From a checkpoint of a small transformer trained on Wikipedia.
Size: 14 layers, width 160, 5 heads of 32, 4.63M parameters.
Training: a variant of Muon for these matrices, 238M tokens, 7248 steps.
Each number is 500 + 25 x the weight over the matrix's rms, rounded and kept within 0 to 999. Layers, rows and columns count from 0. Numbers have three digits each.

# up: layer 3 MLP up, 640x160, rms 0.224, rows 450-599, columns 0-39
# down: layer 3 MLP down (transposed), 640x160, rms 0.0836, rows 450-599, columns 0-39
up450:511513495516506541516510516513499471497491527528468552477537521495479512494527545472448486535455505486513455479462519474
down450:524507520524459481500517492530523485520472479486519507540474521501473480517557524495535470491504468466538434525486498530
up451:508521494501438500492473523528489540493492528512484549462512506501497520536505477496547506538514497523535493468513514526
down451:471527461476460516465496497504494495493545476457492460491575530511507457470494463459484496481461504529516505516516524527
up452:492538510528481445511490521532493507502504483489465436513503504517496489490521443509501452507496487479507527500528479501
down452:477480485488535497522473527502509507497488474506499494511482493486511485508456517509477458467483541518495475500480508471
up453:475502487473503501513520544547505477524491470470518490501508500514476522535504484433498523485529529450546473511524507531
down453:511484473514487499522481556521501490469474530483493438466465512488493523494509519447542485498526529481522505538525533508
up454:505483484488469475522460476538494514529526500531501487501471504528504458497459449550503458518500542484533466452476468521
down454:501505501505532502456530535478519494526501491550474539486516458494506532513483507547520494470527492505523507486491507489
up455:501501508490495463490507544516498509495500518532501532501531489514476516539492504508516479504543503541547500480485497505
down455:470504559543489524451502516464533497472534471491475486533486511541526543514531534519506516467460481497478511530541492566
up456:534464486519508479509467470518500530469480499493525464543528552544546469492532492507483511491504486488453529471510498514
down456:501521531474503507495498487452487492483491474473488543495522477495502545442503513512509495493500475539503544475508540484
up457:506453451482522524447476498536483515550487482513509528460488510491492470511522520506486514523511525480479499485493520521
down457:512511530499546510479548473506516513460495456529468472495510487484483542470498505526542468531522501532496505482463496532
up458:502496516524535533491496560525473502486507500489539514498496482491483521474517493487478489561475486500487522446493475515
down458:508478524494536467486503480493474477500518451489431479518477516476529527479465494523498535474481494503470482481494467502
up459:519537481507520535480498509537475511493496490515494481520463544466510506504545470481544449534498519492485457480513470494
down459:514474516491491476505485502481471459520499451482509542486482501453523512506467521478511485501488519512468467502529491477
up460:469511533484478506519507492500515517474458525534559493474526496478476492463541501496533511511474496484467496536481521526
down460:505458527452481472475500491450491492508480502526522508477511461480527526489450492465511511499460478478545537474474555517
up461:520533504478481540526507512461547511481514465539487478512493508529465489437507510500480495512517534507509525475540521556
down461:477457470474533492498519458525519507515447517524465500514459515525515452537471500473493501518483508488537521468531450493
up462:497514490508510489486527509511502506506486511516501502510491500501493484494498481501525497497513490502478495490500490494
down462:504476483502536508503499548500503506468508494503508500507522512502525535526465511494488550485520513488509498527488525490
up463:531515517514518496486497519505483520499518498504491500517522552541465472526493475507468512517500497475466508553495526523
down463:457507509474472510485504476504441472434534543493460502467515483555492515514501469502479511475526482497523503497487476493
up464:489486523495425516489533502527495518522466500496508518531490522482548489583521506511478518485489510499516509486494463502
down464:525508500514487507437548546462528491527471492492536508504517511505493507512548466526548491523485501520491553479491503516
up465:556510519563496515487463542510553508479482503497486466533519505494533497532533523477492520527544503493506463468498513547
down465:507511521516518482481482527450522497518459503499509485538491536452481490505483542473456548508550522509496527481533511501
up466:489479499543497500493480518503556518522471466508545474466466482531488466474493494462494458505524532507502535509516493489
down466:499517483453569503455476518493487508485529438513507519500495548486448497517526454530448504503497471483526475555464516539
up467:494478547539486515506498505501523517481499525503488497476488515529513511511462453467477505465495527444490495489488490515
down467:534476506490490529468496512495455476495511494509479476476486487506494495506448515515526442475483525497492477476506531532
up468:462486484511467509532451496501575508463532479511531532474479491474509493460513441519514485526556487473503464473486529481
down468:438508517483492465472463497502472477494499543511508502492493480507491465460513497480467544519530505486483495519471517547
up469:513517503543491503489494494569524483509510473508495507523509483535483465540502507475504502482524488466512506485518482487
down469:490496449532484492504513499523524490476511513491521511483506501507479452514484508523487502485519462516499510513537514495
up470:525501524494462531500480535490495494519497480489504491512463484491489454520448487505502508521494458475494502504449481513
down470:524518460492477437476470508480466487473502521506540480522508527476515485493530538514483512496469468520474472489501561526
up471:513502485486476492490502516535488464526508504513478516513527503547516531507493517501526513447484482552477487520541469501
down471:492493504497495508481512497456481533469485501489502470544444503490497471491484528468516567544505454481488510485502483527
up472:501495494490507487493486506516495520507496482511503475498514505521494519501501509484495491505478503485486511506503494497
down472:512474497507499497484507501481508470494469498495499498483542516501516440465519543529490478520502515512531524484461505486
up473:482531483451508501501524511497507489486501506541506471504496454508518502522503495531488515490451512515512511512450520503
down473:509539513525493500505468494481476515508515476520472517537467523500494502472454510543520520512482516497496461488506529545
up474:482528492567489481534554459550492501524491485509526506518492470469515507478476457512500469505472504470517505490476471492
down474:485475480460489448535486477576517456517540500539522507506505500457503474505501506532514500549463511488529515535478524499
up475:512489472500477467447449497531509512481490508489482523488461519458516456526524488505466459467531504490512526506494503481
down475:500471516487499484533533517491510517505462505522487470507492486533502481531539492510509495474488474518511515485505458488
up476:533524497506504512474530544499515480506527486484516518518487469454454483479515525508460494500505497523522480492473507470
down476:517468467448570509463523421495538515509485464479480516500481526489488501480496510482468529501503529502540511523541453514
up477:540506565521524488492510474493494508476537510500486477477491491502534484489470522474526510505479497485492475538533508488
down477:497488452477540511485466545464515502498490525512506492549511477517510524485513490508465541513505512490496570521489504515
up478:490502531516513560533518461517533501502485495526484550503501517526489508472483511470525456524452544524498501498520544500
down478:516503504486467486476488463469458503523480429480463468436488533515518505486510546546512477549522531560520504510482509456
up479:491519483506521477500511496486458492499529488490511480482472508502521535457495473503518481538524509488462515517469491454
down479:497523476510487509501467534504497482538459513469481477499488561490512504444512573454527515503495480538474471495503538457
up480:527498526486493475519531523488502526437527505528484502495521528478468497520509505484490517472453481504489525516483483478
down480:466495457487486509465522485544541498504481501497509488490466492471504505490492495517477466502500463470515494535500493551
up481:546512522505516460463482469516535476507489545491459498519520487475467482473553514486484476519464473477434505497516536508
down481:487448453499445472502487481502505491504507518539505503502489484518499450463461485492498507513490445488523491505486502531
up482:494508521532512522509494465487480546510509490515498460487556487470449510495522480480518492524505521465474516483465488494
down482:524522502501527522508481554507501488509522469521474518505536461490430517483464486509526509486505526471577526494461517488
up483:477514480510469533464516479517504493451509494473515460527485499479510505512470497453497466479505468505530470460553544489
down483:483510520471473509417537527513473467518519516535544493513525531561485507495467475494538500463535454562498503481525485488
up484:477482518548502553519513490498471482536514489488530500544541492547501438485493468512480483496522509467504501490521488498
down484:490482486495476504495493506531504506500504495539492528465553488510463558539508469542497491501501496451522537497506525501
up485:431523472561518517444487491484469523508541431529530507506484473500497507474489525492513517506507540491540499495487495500
down485:501473496465543523530486482523517490504501547493506471451513491490494521471552461508476528482484468553530481532542498470
up486:491527475478545491532485487522494549536482510514515509507488538501483491530461482490522514506497473557446489499504470466
down486:464497496473514496517493527513494489542454507531500482510504477496504522512501499529536488498539487510518496505514493492
up487:527526522485494474513504466479523501499498469505503492512507490501513509495558498509485478521504479529480500553519535468
down487:538498462492524538475539509479480493449429496492509538509526508493528503494487502526548498533462506446491528501524492510
up488:463489468500470485456517483426536460527529477472488500491532538530516466506487513494535491498476524515487459473502493468
down488:499497511444517504509458535501466486515502472522519522506475464510504476513496497513528507487478496492493492548493520523
up489:471494503507525504514518521505475480497509496486496487500450494466487480527515489550505487509503504484509492496535507505
down489:457484498508493559489492469519508539518486511471502492529493552519517503520513489493494514503483505519498535497486499478
up490:501486515498511511511492497558503521485518519543458536481495493529482542488537463497505493488506456484504473472456479491
down490:490480456500493475523460521479514447509502560515472495484515500519468530451511509503459454475529494458504525451510499537
up491:534482533474474475513479504546500512542542453505512492486462491475509514523451452503496503479550472488502501488457487500
down491:476506493503513494451541479491529487489499446457470521500486516505500498511491500507490487516505502478469487491508510495
up492:504480464518530477447471490460559514507492520532479506487471479524501467494513498489518447523483521517524498508509500517
down492:515536510488514475500482496489498476498518526552508467441498518486486510521544488535491515475510555472553523500480518485
up493:495481534515445519511502487496464473453485493532496472466504502507495498521514441484486541546512491536538480542504513492
down493:483485492462491481499480504484469503529479504558434493456465506555529523488481486506461555482508480492515498541526480478
up494:477488470495510471506505468547507525454444514491467507525451556510516483468513527492487491502493543494476486479529451461
down494:517462531522555457479550459500461508509502504489492533495519543472503555489491490511463502526519471482462521477498463552
up495:506490512472482512490512552534504472462506546526523509478514508492502477526481452508479503515513497502475503489520511451
down495:494511468526520480527499445451507531491477547505489542541494533477468521573510538467505501533467536456523502517422481501
up496:507508510506522516469511498515527550531459527492500452486542489508494477457504483514519503482517488446513481520504527507
down496:447505509491507498481516538511484541493527508508462509479515518481519465482457534498555493463542548437470474523504509546
up497:527506500485478489485467499468502488567510478546460493494463520519497490492521499481517481512490517472485463491539517528
down497:504476502509504545508487476524499524461505465507502513492500433513525484500463517480507477521505536515514534539492540492
up498:471524518500498499478504524506474501462484516517506477497503461522466518517539505497509489490495451517510482517506487502
down498:502492515481473503507498523496494456498529491495496485465506512453493493487523504516471519475484473490467497512506470502
up499:508483474534515474531464511526484543515541488507551447510513479532486456538552523512508495518497511495505506532453447507
down499:517540467491502519528475507470459483535513512504462540518495486490469512510542434474477526529506479531481506525503487494
up500:512508456507499488508462532481508485488464497512493478468506514525506492519518500507511470510479502470500515504502477557
down500:483511512446491478501490489511475456477458530478494548517506520518517503449489517490485508482472452493483494471508481471
up501:517545547491511521521508477477506498512500527502503553491507528492545520473507483472552511489575461523489496510539539516
down501:534510490526547515435526515512502499513473500500497459516501512510520468431524511513504501494482499503489494509520457524
up502:505464539461505512515480502503501517479494532509498543524534532537495462564530521498531506465508463468510515507479495516
down502:556495484543553458534510471496527510467516491484440474461529494518517508528529481508457504496455473480531493492482502467
up503:450517501506502557504506518507499559493510510536491513496512489531521508503509469512468502510482536473510505495519453470
down503:504515511476508496499496509497473470491475491487490497500481514489516506518524516499510463487513510484455509501496487492
up504:484517514484480527466528494535508484479498527479495452504489499500510507513481471516477458493518498480529578511449484507
down504:506434510493526503517465451526527462528477523512488482499492506520492505488517480459513523511512472498496482492515509453
up505:477516545486492495511538516531490469504497496519495512519464457509542502549500487514499498496447525484493503532503475506
down505:477525567536523484475475486478486500482539513540484492470517539460507481534463495495547489488491505487518463546486496485
up506:498490461539516524519541514491544485526536492506521547534516462518555533504488460504497515471513483515519501496493505505
down506:535508501483501468532513457525472515501511452471504516566517501550507494466482512478490489489529494507515460475459498486
up507:485490496524514499486531502515532483525463528469532517500463490494525497501483483519500494492519543507492517496536486519
down507:513496530497541477497453480515468490491512500517494508457515530501488493503497503486473496475502501486469483476497518495
up508:510496520493514499512533513506500505504486523488501491491476484509489508504504500477502490512501515512507509500506497491
down508:507512471478490487483508454514489510519479504489492483502510521494496511487517500511499474487474463529537474485477511538
up509:535483531509459502523495554530497493498519489522500511450509511490500489508470534485526490512499496513482520495553495512
down509:459470471481473483464501531528503519466504517482513504481474517533454471512504497573461521495468557475445495513506528554
up510:482525506541496485518509489482458518476479509523502487489483537479490526492547525457496497482505520516531515492481424477
down510:525484484490496493494505492526509492533555525495487477523531502453475501496517533487507467492505488523534494500486496495
up511:555476527511473543484500512514546516482473489531504501524487499549528501510508536539478471515483501470543438519477480528
down511:497534518484567510504530510519501455512516517482546487501522507523471537454528510535508508465539499517509472482464475495
up512:540475540466451479546545476539529516504487477504519524499518504492513497543462440509527518508517512506521486545494472527
down512:532514503426514473509488509508501464539472483525500466471464482418482543479506499509481511494520523508534501486498540496
up513:528494530477492501503512507518515518492480501477463495483505502505518496515525502454437464502542487494506466504483485553
down513:493516500484503527484479517510500463480509496493516483499480519495493457474445475541513478479515496467499509467518511535
up514:467515515499523532490512460530531509508492482477539494474513499507496490584540541481497514527522472512519517503508434478
down514:490495485520500506476508472491470516466503465525541475476467497473496482476471499544522488459493460494513484491477513521
up515:482483512519514489474487470524507536494520544487466521524500514490522518498537473497486508495477479481532504522498512520
down515:505507504483461479522463460486482497487529483538485475479514523524468507496456506474526501460493536506542477512517488522
up516:488543504495504460499485486485513522501455481511489498521519506485465489525517513460511491478519474525503511542505545475
down516:582511477475478494509513548504440486535504448468547492522470529507485561463518515459506493567538519514511458453465520514
up517:519553522489508528474547513493527500487525447517459523516481508452503495487477497501509537503458503551500514507454493473
down517:487506464496520499533476485482520501542502557506508500477484491530458468515539463497487544439512526469498502470514530492
up518:497445489500537491478531480500536537492467462513465508526513502498520492532546480495487535454506477502502496482536479482
down518:522540463503496485508487500485488479476522487442470525470509428496455563526492514522540490470488479532528510478496524522
up519:478515494499520520500477492534482528512474486498487503485498494514484505495490478485495508500546495519524504505501540503
down519:494479500497514492490458519523465499487485486454502519477523512531508491464492554506473505480520501514528502520492550507
up520:520541547534515500449488491517527561474512504481485519514458507516478485500542449496476489527491474481490485516548506471
down520:448495494518478493493500504497501509501475492554523498551469482491474479546497513503490478510490506496524470490514520495
up521:507511513510503477520497471520487492474494463514518533530501499476491476541477498507456456490481503531520535519521521479
down521:510496532517465470492495516501456458497471507507497481439511528513454541533554501509467494497476537495503561494497483499
up522:492503552465470529488522489544490536488492467489474519498481512483505557504528518478478528483496523520532496482547517527
down522:446526509465455476482484501484479490527490512526450508502491459482499505506483481526506476501516498470514491501513525476
up523:461533502509512485483498468465545528480504493538464429537496515475501520543536472463516491549503486493474536503506479485
down523:530523519487491476482503480523526490513478463526517523517455493517487483512505478567491550469500525488421427490491516501
up524:535476463514446501494552474512488530548532515479502509549474510493481506482503465502512509485486518492531493528507472504
down524:507505477516523545512509474479520462547547496470534475523471472512467487474492448534478488519460488527503497529524499503
up525:498504483544537505488468528483513524501492476548504479545485515485482516484543522496466496565491495517510510480529521514
down525:497490497459506525542492463506519501483492510492485486478544469547498491507471506515482521483465480494513473503499495508
up526:477502461536473464501499496535544515502498485518508526485474519474517462530467437490496525534504494503499552507487501491
down526:509415510548510453456506519460489529489489509473503512451515495475469526453490511522498511491483481504520473497514466494
up527:468457534490489489481505498478543506525505470483476477513511495518483450526499504481530477570521518483480484498467453519
down527:499465505485495494508480496476497536504473490509490453559492519472526522493493520512449476479508491484536541545510466490
up528:493505490506489503498500505507531530494491539478502491493485511550471502519511496520469466477464498496458475580461479507
down528:497513471412482510512481463518482507527506474530538462474542457535528497525487487492506535460501513532480506473500510525
up529:474478508489494491480558499464524486448516523533482517521473519518467511473501463507512456529506528511484479482532509532
down529:516520491536474472544509492524487508462545520486488529476496489454475489497499490491419504461498416513533498540522502525
up530:488487520543521425429503499487518518467467496509519520536462480531499486533497396496504442523478488471496462504498493498
down530:480518477521461449479500524530510520506519483500526525497541551509482465494486464535500468523475481512490560503501491488
up531:503525489493476558509470521478528492478517517474524473515475505472476491540513496499494472520523475469437487494511517489
down531:529488488521485494509526450500519476531503525479517522487524499444455481488476563522539490475478460488509480551506542497
up532:479489521553514483474538486518502492506483504530525476522540494511492522490465511488499491492479444499486496482518469524
down532:470486471543542466509472459450511509483478494484517502458443504512528499452519503494461473496545478506500458507496464484
up533:513501466509485512488515479516514468478525498519479494471503516514506469548509515502537488501509518469486506481449482514
down533:427456475491458483477538523511519497523450535483491493496500475490482482494465512486500492510482444475514515498506492486
up534:470485497513489540509512510469494523483504512454488501487460535491483496526519460493485495484504495505468500452518491480
down534:491534512505512485516504523507479499514502512469533532527502486511472529526546517486525500498484494492508462462468543516
up535:503456516491496520494469478483486532493522513462514533479495464502467512551496474508488493503534537504488489502492485539
down535:509467502476466463483490482496484516525516475481509527479533481515489482509481534509499486464499495512513475459519531502
up536:527498487508495475543516512492480508494473465472499451510448484504519503497451448496530495483521471482534481535477517501
down536:475539515516476481488495463508474459502498542531475532470549529491484488522505514508490497490494493519515507520483515473
up537:516505546526529534508456550507467502454528513532518490485489493485484490456478492515484490545509468529458484504529454523
down537:509503473530489469471493509493489487475490524501569491472523503505458540444486527492478518461542462527486473508530542551
up538:514492476528529460547512489536489551530475463486506466517507461504482483529503495477474470587483515469495441517449547474
down538:526505480571495509520547533480483485462520490484494518479535466491468511476482500497530501462489509487513472485511486506
up539:489516529530525489498486464436534476502522515477530518516496471487493481501541505482493496468495533535500508507536457498
down539:467498475496471525499503508482499526492516522530497492496490504490456512502463486527496501486486478531490477519475522501
up540:498542465501467467520520511558500518525475479509516483531502534498546464499528547488480505516472522436513469526518489473
down540:506486512527510499493503469475526487483528474481511490457561489477522500522488461501494483508528470518505500520509494473
up541:449504519518474458521496528525553512503478496466462506486508463488446486495513511422484523517457518525489482515531486493
down541:476476499511540504532459481482491499496518490469480533424478512464474527497510489507515551510582506504501493542470489521
up542:492483545482516536558495480481517505525468477461487478517499494499479477520506507480453498493519525490498536524529529552
down542:484470472531500501517469526504506454521519477473507522504492509557499497524508511547459526502492483471488483531521461468
up543:435475519513487509457496491479501466507493488540511512505508541473505483516454466491497490471502549515482545466487502476
down543:524523483449496508475512511466488475490487531508471530503524454493545514514492484555454540530504501517514473501504500512
up544:495537472494532517519488524508520494512553471504496519478502528504471497480557475458512539472527457527500499520509508531
down544:476522504472501506462485484485488451531546512464492496482503485494499477486502498501495472464507500511479512487512491524
up545:513516519511522525498485505517506534478497501486512522503483501500493485497503486488514492530507537488502476519467516471
down545:515493529449512556520506518515507474497512488502486491521463549503530534505470530519505517515495505494510530489516511515
up546:529554509465480510545505512472489537501517483523546491498431503483516509478509502537483470517460499520473484501457484490
down546:508483535487507494527539473484485489516492520511467522513492469541490553497498467483482512532470502500517503533538497454
up547:490510508486537441517462507540484509508500447485496527508499522488497535537507492482509531550467537489486486514525530482
down547:474534454507509488506493495541516489485470553473495521462517522481456525486514472472523490495529497531515489457441519528
up548:513544502479472512554484517544480533489463504490521506471478470517490486492490465476493498485481520528485434528518514548
down548:502469489483537541510513486493504498514528516477476512496477485491533519491495571458494502450542533510466495525494524510
up549:520477495484518515521522489513509529499506512532488506501521501540466492493517503513529493499494493512490473525519541479
down549:472516540472506543462508520499505463538498493500456488493485530499481436479486487524491541484537463493515532515509486467
up550:473488497511510489489530525463550508509524486478485514516502576493509501505531480517439454484525490468478456504514523509
down550:502506502464480464485497486494533538531484448514478500500471504479504486481490504510503446510481508496482506553509538503
up551:471527529468479456477510499471514502489510498542513468545515500490511494529496492483490505512496507466526480473498452490
down551:490478523500499443547503444464485456496474542490498500510539492534481549515499570517497478480511476469516461451458520480
up552:441511511497474520487457471498484500542489481520476516564474514551472549521470477547493477508452512471507513510534463471
down552:529531467522476492501475497532487521477469513502504496499488513516535447493488468508452508533506450524554518479479488472
up553:451480494539479515500495509505500516501487502495536537501449500540517506454538544476490490517505490535501502541521496519
down553:482504536472470500490456511520501503534489521490514497478483526459530473535475458491477472487517481518533509452498504485
up554:478522444509506511500475528533495514514428532488533479481457512556475513450477496476536480501507509516453474492505487473
down554:526518514491488466511488501472527523526552501452497477470492484471496504560513485509481514494543506512516487520495547509
up555:495517512477488523472507487504516540555500510516519461476493495543521481499544521492495469530484521499502495473532511511
down555:490469480500464503461466543471512489498475534500497492486538470469499529506515477562498472521489598520522533488501495521
up556:463454493497509519521509517559486500486469535493492515464483521527483536533500506510505535480510533488518497516536498464
down556:508461531468521525442517535490489479456509541472480498474439511481487502505502466476488526460513495577523497474521492526
up557:537510522512501502514517478499470496487504505485460487525484508526466496460508500485516459494464491498537493494523486524
down557:470517504508521514492504503479524513506484490542522471482496492513500470510549516520531548499450496434495542514477542497
up558:493528475481495520504489495521538514515462472453475466466464511460555517455529520496484510524476510492522517520491479472
down558:477538513503459454503521505476500454504454461498496495468512467465520489530516508511432473511535528594490441521542501484
up559:520503496497529513527475476508526494489545460504515463510488544487509471516502472498494479495508483474520487474502513525
down559:538499483481515497512478498445483498493517480481490454480508501490501500494502542539506482493484533455493459535473474558
up560:503505507528488545493515531509492476459541476574515492504493480499473513502485447507520500468523481519502478493534515491
down560:519480472493513495505467501505472455479454518519514497482505501513507476504487502485490485504488448478513506518528517486
up561:499489499491508492507513547494503525528468496509501477472476495525479513516535466509539502525470543525506463546474478514
down561:505501476509515471492517490509487480494484517524484525510474498474503481473474546491504471552520499512479467526536500490
up562:479476521547475547522532495524531497538479540489512497507497479526522488494561485501464518532535478480492497539538496491
down562:525468475451488489480527503481499526522476490550480537512533479490511505492489496549528448519511526504510497447520545475
up563:469486482460490501487508512475518489501482483542544438462536497517532543515508461482524469491505509503517526469487485484
down563:499525485490490500503460553488431497522519485484483537528425492501503494490468526503538514483490504481453467517539537529
up564:479489518496547514518491499454463544496475535485458472502502498519464507490499456462484498509494460483517504471500512483
down564:521471501493479509509471553473481524483455523452478502506535479483515532482512523469506514503490524518490478509496509512
up565:521512554485476515505477509455549535515531500498526495504502539523478526500502487477451489514448539477504506523532520489
down565:511494510440520495456476482534439506479485469506501491466544507514510506515505476488510513482497480532495485512498501476
up566:498506517500515508548524493527508487498462501502499513478477476477520488415459525511473509493502498524512485481491492496
down566:495500480538499471487455516472507472495502496539504477466492520523518517461515523498476518492524536494528474525531535511
up567:521457491532482457526522531532486463471471514498486528503499421445525480489476447510519492486452502524490487523525492484
down567:480528459463477558518524496503497532541512514463509494518516518494447511486504466507458507451479435466479507506495473493
up568:521549530508503484463497514516519515501511509509503524504517485512506478500481490494495499490461504511464487542489508503
down568:504472524486523478535528512511498494500494500523471540509520539498489489526516526482467490451479467480453474468505465464
up569:472492496510526518497504504508558503529495491482488476480508494495459521499485458493516518543500473497507488491485506516
down569:494492530496503485474470501469536472521475504502472543550513487493538468507478532519521482512498456525518522527482513518
up570:481517462503515489549475481470499454489503508512514555482466446502496488461451502483498467529500482503502498463545523520
down570:524497514465563482472525489514491463484474539523520468487533513500493509532515527503492513511495553540511483456483477535
up571:521486469495489560524518568486520502529503520482532488502530485506485459458437496496511512471536518470505493505509541523
down571:449482503502536503470531511484496502500518505552509508535521537528500482418529461504498448517467538495472484501517484448
up572:559530514543458532476476491510507506524535513482543513545459524535495472494565450499498531513429454465493518532467512462
down572:491499464539498486486476510488532423513531517499517448542473484538434483506496454486515521501518523479486492486523563445
up573:470503561536525453494514492484505494531478473533476499478476498522498501484532574502528504462475507475479489495468516459
down573:518486475494515485527515506463535473514499492490475484513511512504503460530497460551488469502515492528483504461519561520
up574:521513477479511543494470517515491506494559488523470472527470534456510519497521495517511498506512541509523512514538510498
down574:485518492471491451515453426503454456497502520533488514477514469514505482491495515498528483524528505500523463531492500502
up575:483508509437510511508516492516452457489493470509508515475479504510473504513474471509513470470509504484543493514471495496
down575:493542494495481483498482539452487517518469498501487492497503517512447486523467459507546450479556523480528475457537485509
up576:461498458558494511468561498496529487475453480536494497500487531479505500483500514541470470433495496461501475481469462499
down576:499475516503454530508505455519495563472485468523500472492447461486519529514446538527541470525507462513495533472513472505
up577:492476482519451472494511497552525513550524510486455487473502481481524524479486522493451495493505524523540494537556489528
down577:554528524478511514487460512468466528498451521513488518509508478510461486486491476520536519496494520522505534518449514505
up578:489532501505502517516484510504498505539504510493509505512472501532492521497525473451502506484504487507491502486511479486
down578:539501513547537481509545491507497447499461472490522472480517554503545480457502522504467524552510531519480475494548540532
up579:496467488550546499508512491517480480516495499490511502519498492512525499495511492533491506486488472494493486506556525512
down579:460521474512492520521481514505496540481523471487505531511481553526517521506471521513515498486514460476544500525504495484
up580:509541541510496546506538498511499513490512491511508503495435562541494502516525488459521514510520475508483508453491471498
down580:513545515476517500498498492476485512490503504443550519526485532491492517520514510501493468470521484518507538527541500515
up581:485501560503530518484513508561498499509497481541505534524489478463540524488477501500500439500506500525485510551465544496
down581:535479532525480503525461451476463511517496530511487507511513536480515537479496507518485473476474498503472514490511496513
up582:492521487542490482489500492502523505500451483504501514501464497530504505547537532468492473485495470497469499527459509534
down582:498496507542489508502491463477502510470490468479503513458493490484524504517512502510522526523482504480506527452486505475
up583:476511520490518496517479517565496510529509491533511523509476512471556481539493438487489478529474492472520485496482539515
down583:455537563499549523512511432486484531498512553495512526517524504463549489512442513501497504523480500497530516519532515519
up584:506517519456492519520528499470484545476487498496492522546505442471490501497543468510503500493473487515455497496509508521
down584:504526546481582524491508487469468489495520502477539499507494508510515482522484483496526487481564453519538530441481511529
up585:533511515560478517481529556513513526535488528533507502558470501545480500551503511470509534498517523515473484547484502541
down585:512481483522515437485447522510515533467497511549475541534469502478477522484488493519470530524516526481516500506468561485
up586:498511517489510558460493520487514564545479522498503489499479512488466509497533524491516494538472568544506500505486490503
down586:523560533442509457497475506499518495479505508450516481526496511475470488482520458542476545505461520506506488522499499493
up587:443493536483502548481541515500527474500482498486501469497490489520491529527529520468508471510549475542542524534542561507
down587:483479549503488471521464475494481521525485470488520483503516531498517510553456470526476489506498485477506524464518521517
up588:512494503489501510482489489516530520478494509524491490529476534468485511556548514504493516501533506496535504494516453463
down588:537492507466518514488503550530544537514508545443487520513477507518502537490460517529537495511502547492491517516512476446
up589:493502475504500539510459483528503497461534517511484472502523447478507515491531487526498508493502478486529447486478509456
down589:465492532503514477470512475471485452500494524504498477521537518534490515482510505482518508482501507478477496529520494479
up590:519543527500503532475519461479514476483471502538474542510512547450516511483525486492471529508499491498494530525485510503
down590:545509493482501492529502526509436546502498529453487501494510501471519487495487528541516485532508508463485483508523486479
up591:496518496510525519440508491478513480456440504475490518524492526470456498528481543530497496510477527501494495515531544508
down591:501480499504491476492498516542459509517530432535530487530458492498455529478444537503523444492476481455550485471480514505
up592:492451502515492544501504520509534457508519463494501473472488481440538517504478487515473493521471563484514538505477497465
down592:499524516511456471537530484489441484502521474535516500504506523479497536514456537506466446507512418515481510491496499516
up593:534526513500488497507532510486500439446487481478507516476504483528517477524519517484504497494504482512521463504547472499
down593:506491467486532520502445505455512537502500497507498497537522474493531506476470506462519490471456494510497486542517510485
up594:498515516510520434502534485523550508504470494486508545481500516523504535472499468469526448525510468537513499495477485490
down594:554511496510480447510509505484514516522470490486489469472519496480532456499459528524461507516468438543481482524504493534
up595:446480560481477493475479568446541523470492499480503546519452483525519472492451482516478507495514530496545514545496550487
down595:509473463490463491517513501515507462481544450474452488488494488476508514507516512512532498478494532476495453513503496527
up596:514505488501496511534531434523504523510462458477489511475487505508504489512535504510502479504545493466467491503512485456
down596:495512486502520473447514514495492460492526503504531495479529506511497483475480490519483478493467493485543531523568530524
up597:474565505510480499501464483477464519471491501478510481492496476502526524494508519479538475506463495514466488508485493473
down597:487470512516518499471484482512490502499479515520504508484470452481499478546473491535512451471510496465511445497512541514
up598:443515506521450525547438503546526513470525498536494534535524486530527469507506526526490482490462512515542507550474451453
down598:501471507508533521460486509507499462452500510487509538497513538497556497483504506459453483510524517488550492485537507551
up599:516486548513498542514510537498500501523493521530485482495513525486539489478493501468488506477542512518532499472515509526
down599:487516484456517505539543508542506534530521449493483474491539448483480481514522501473503536493493496549494472490514477486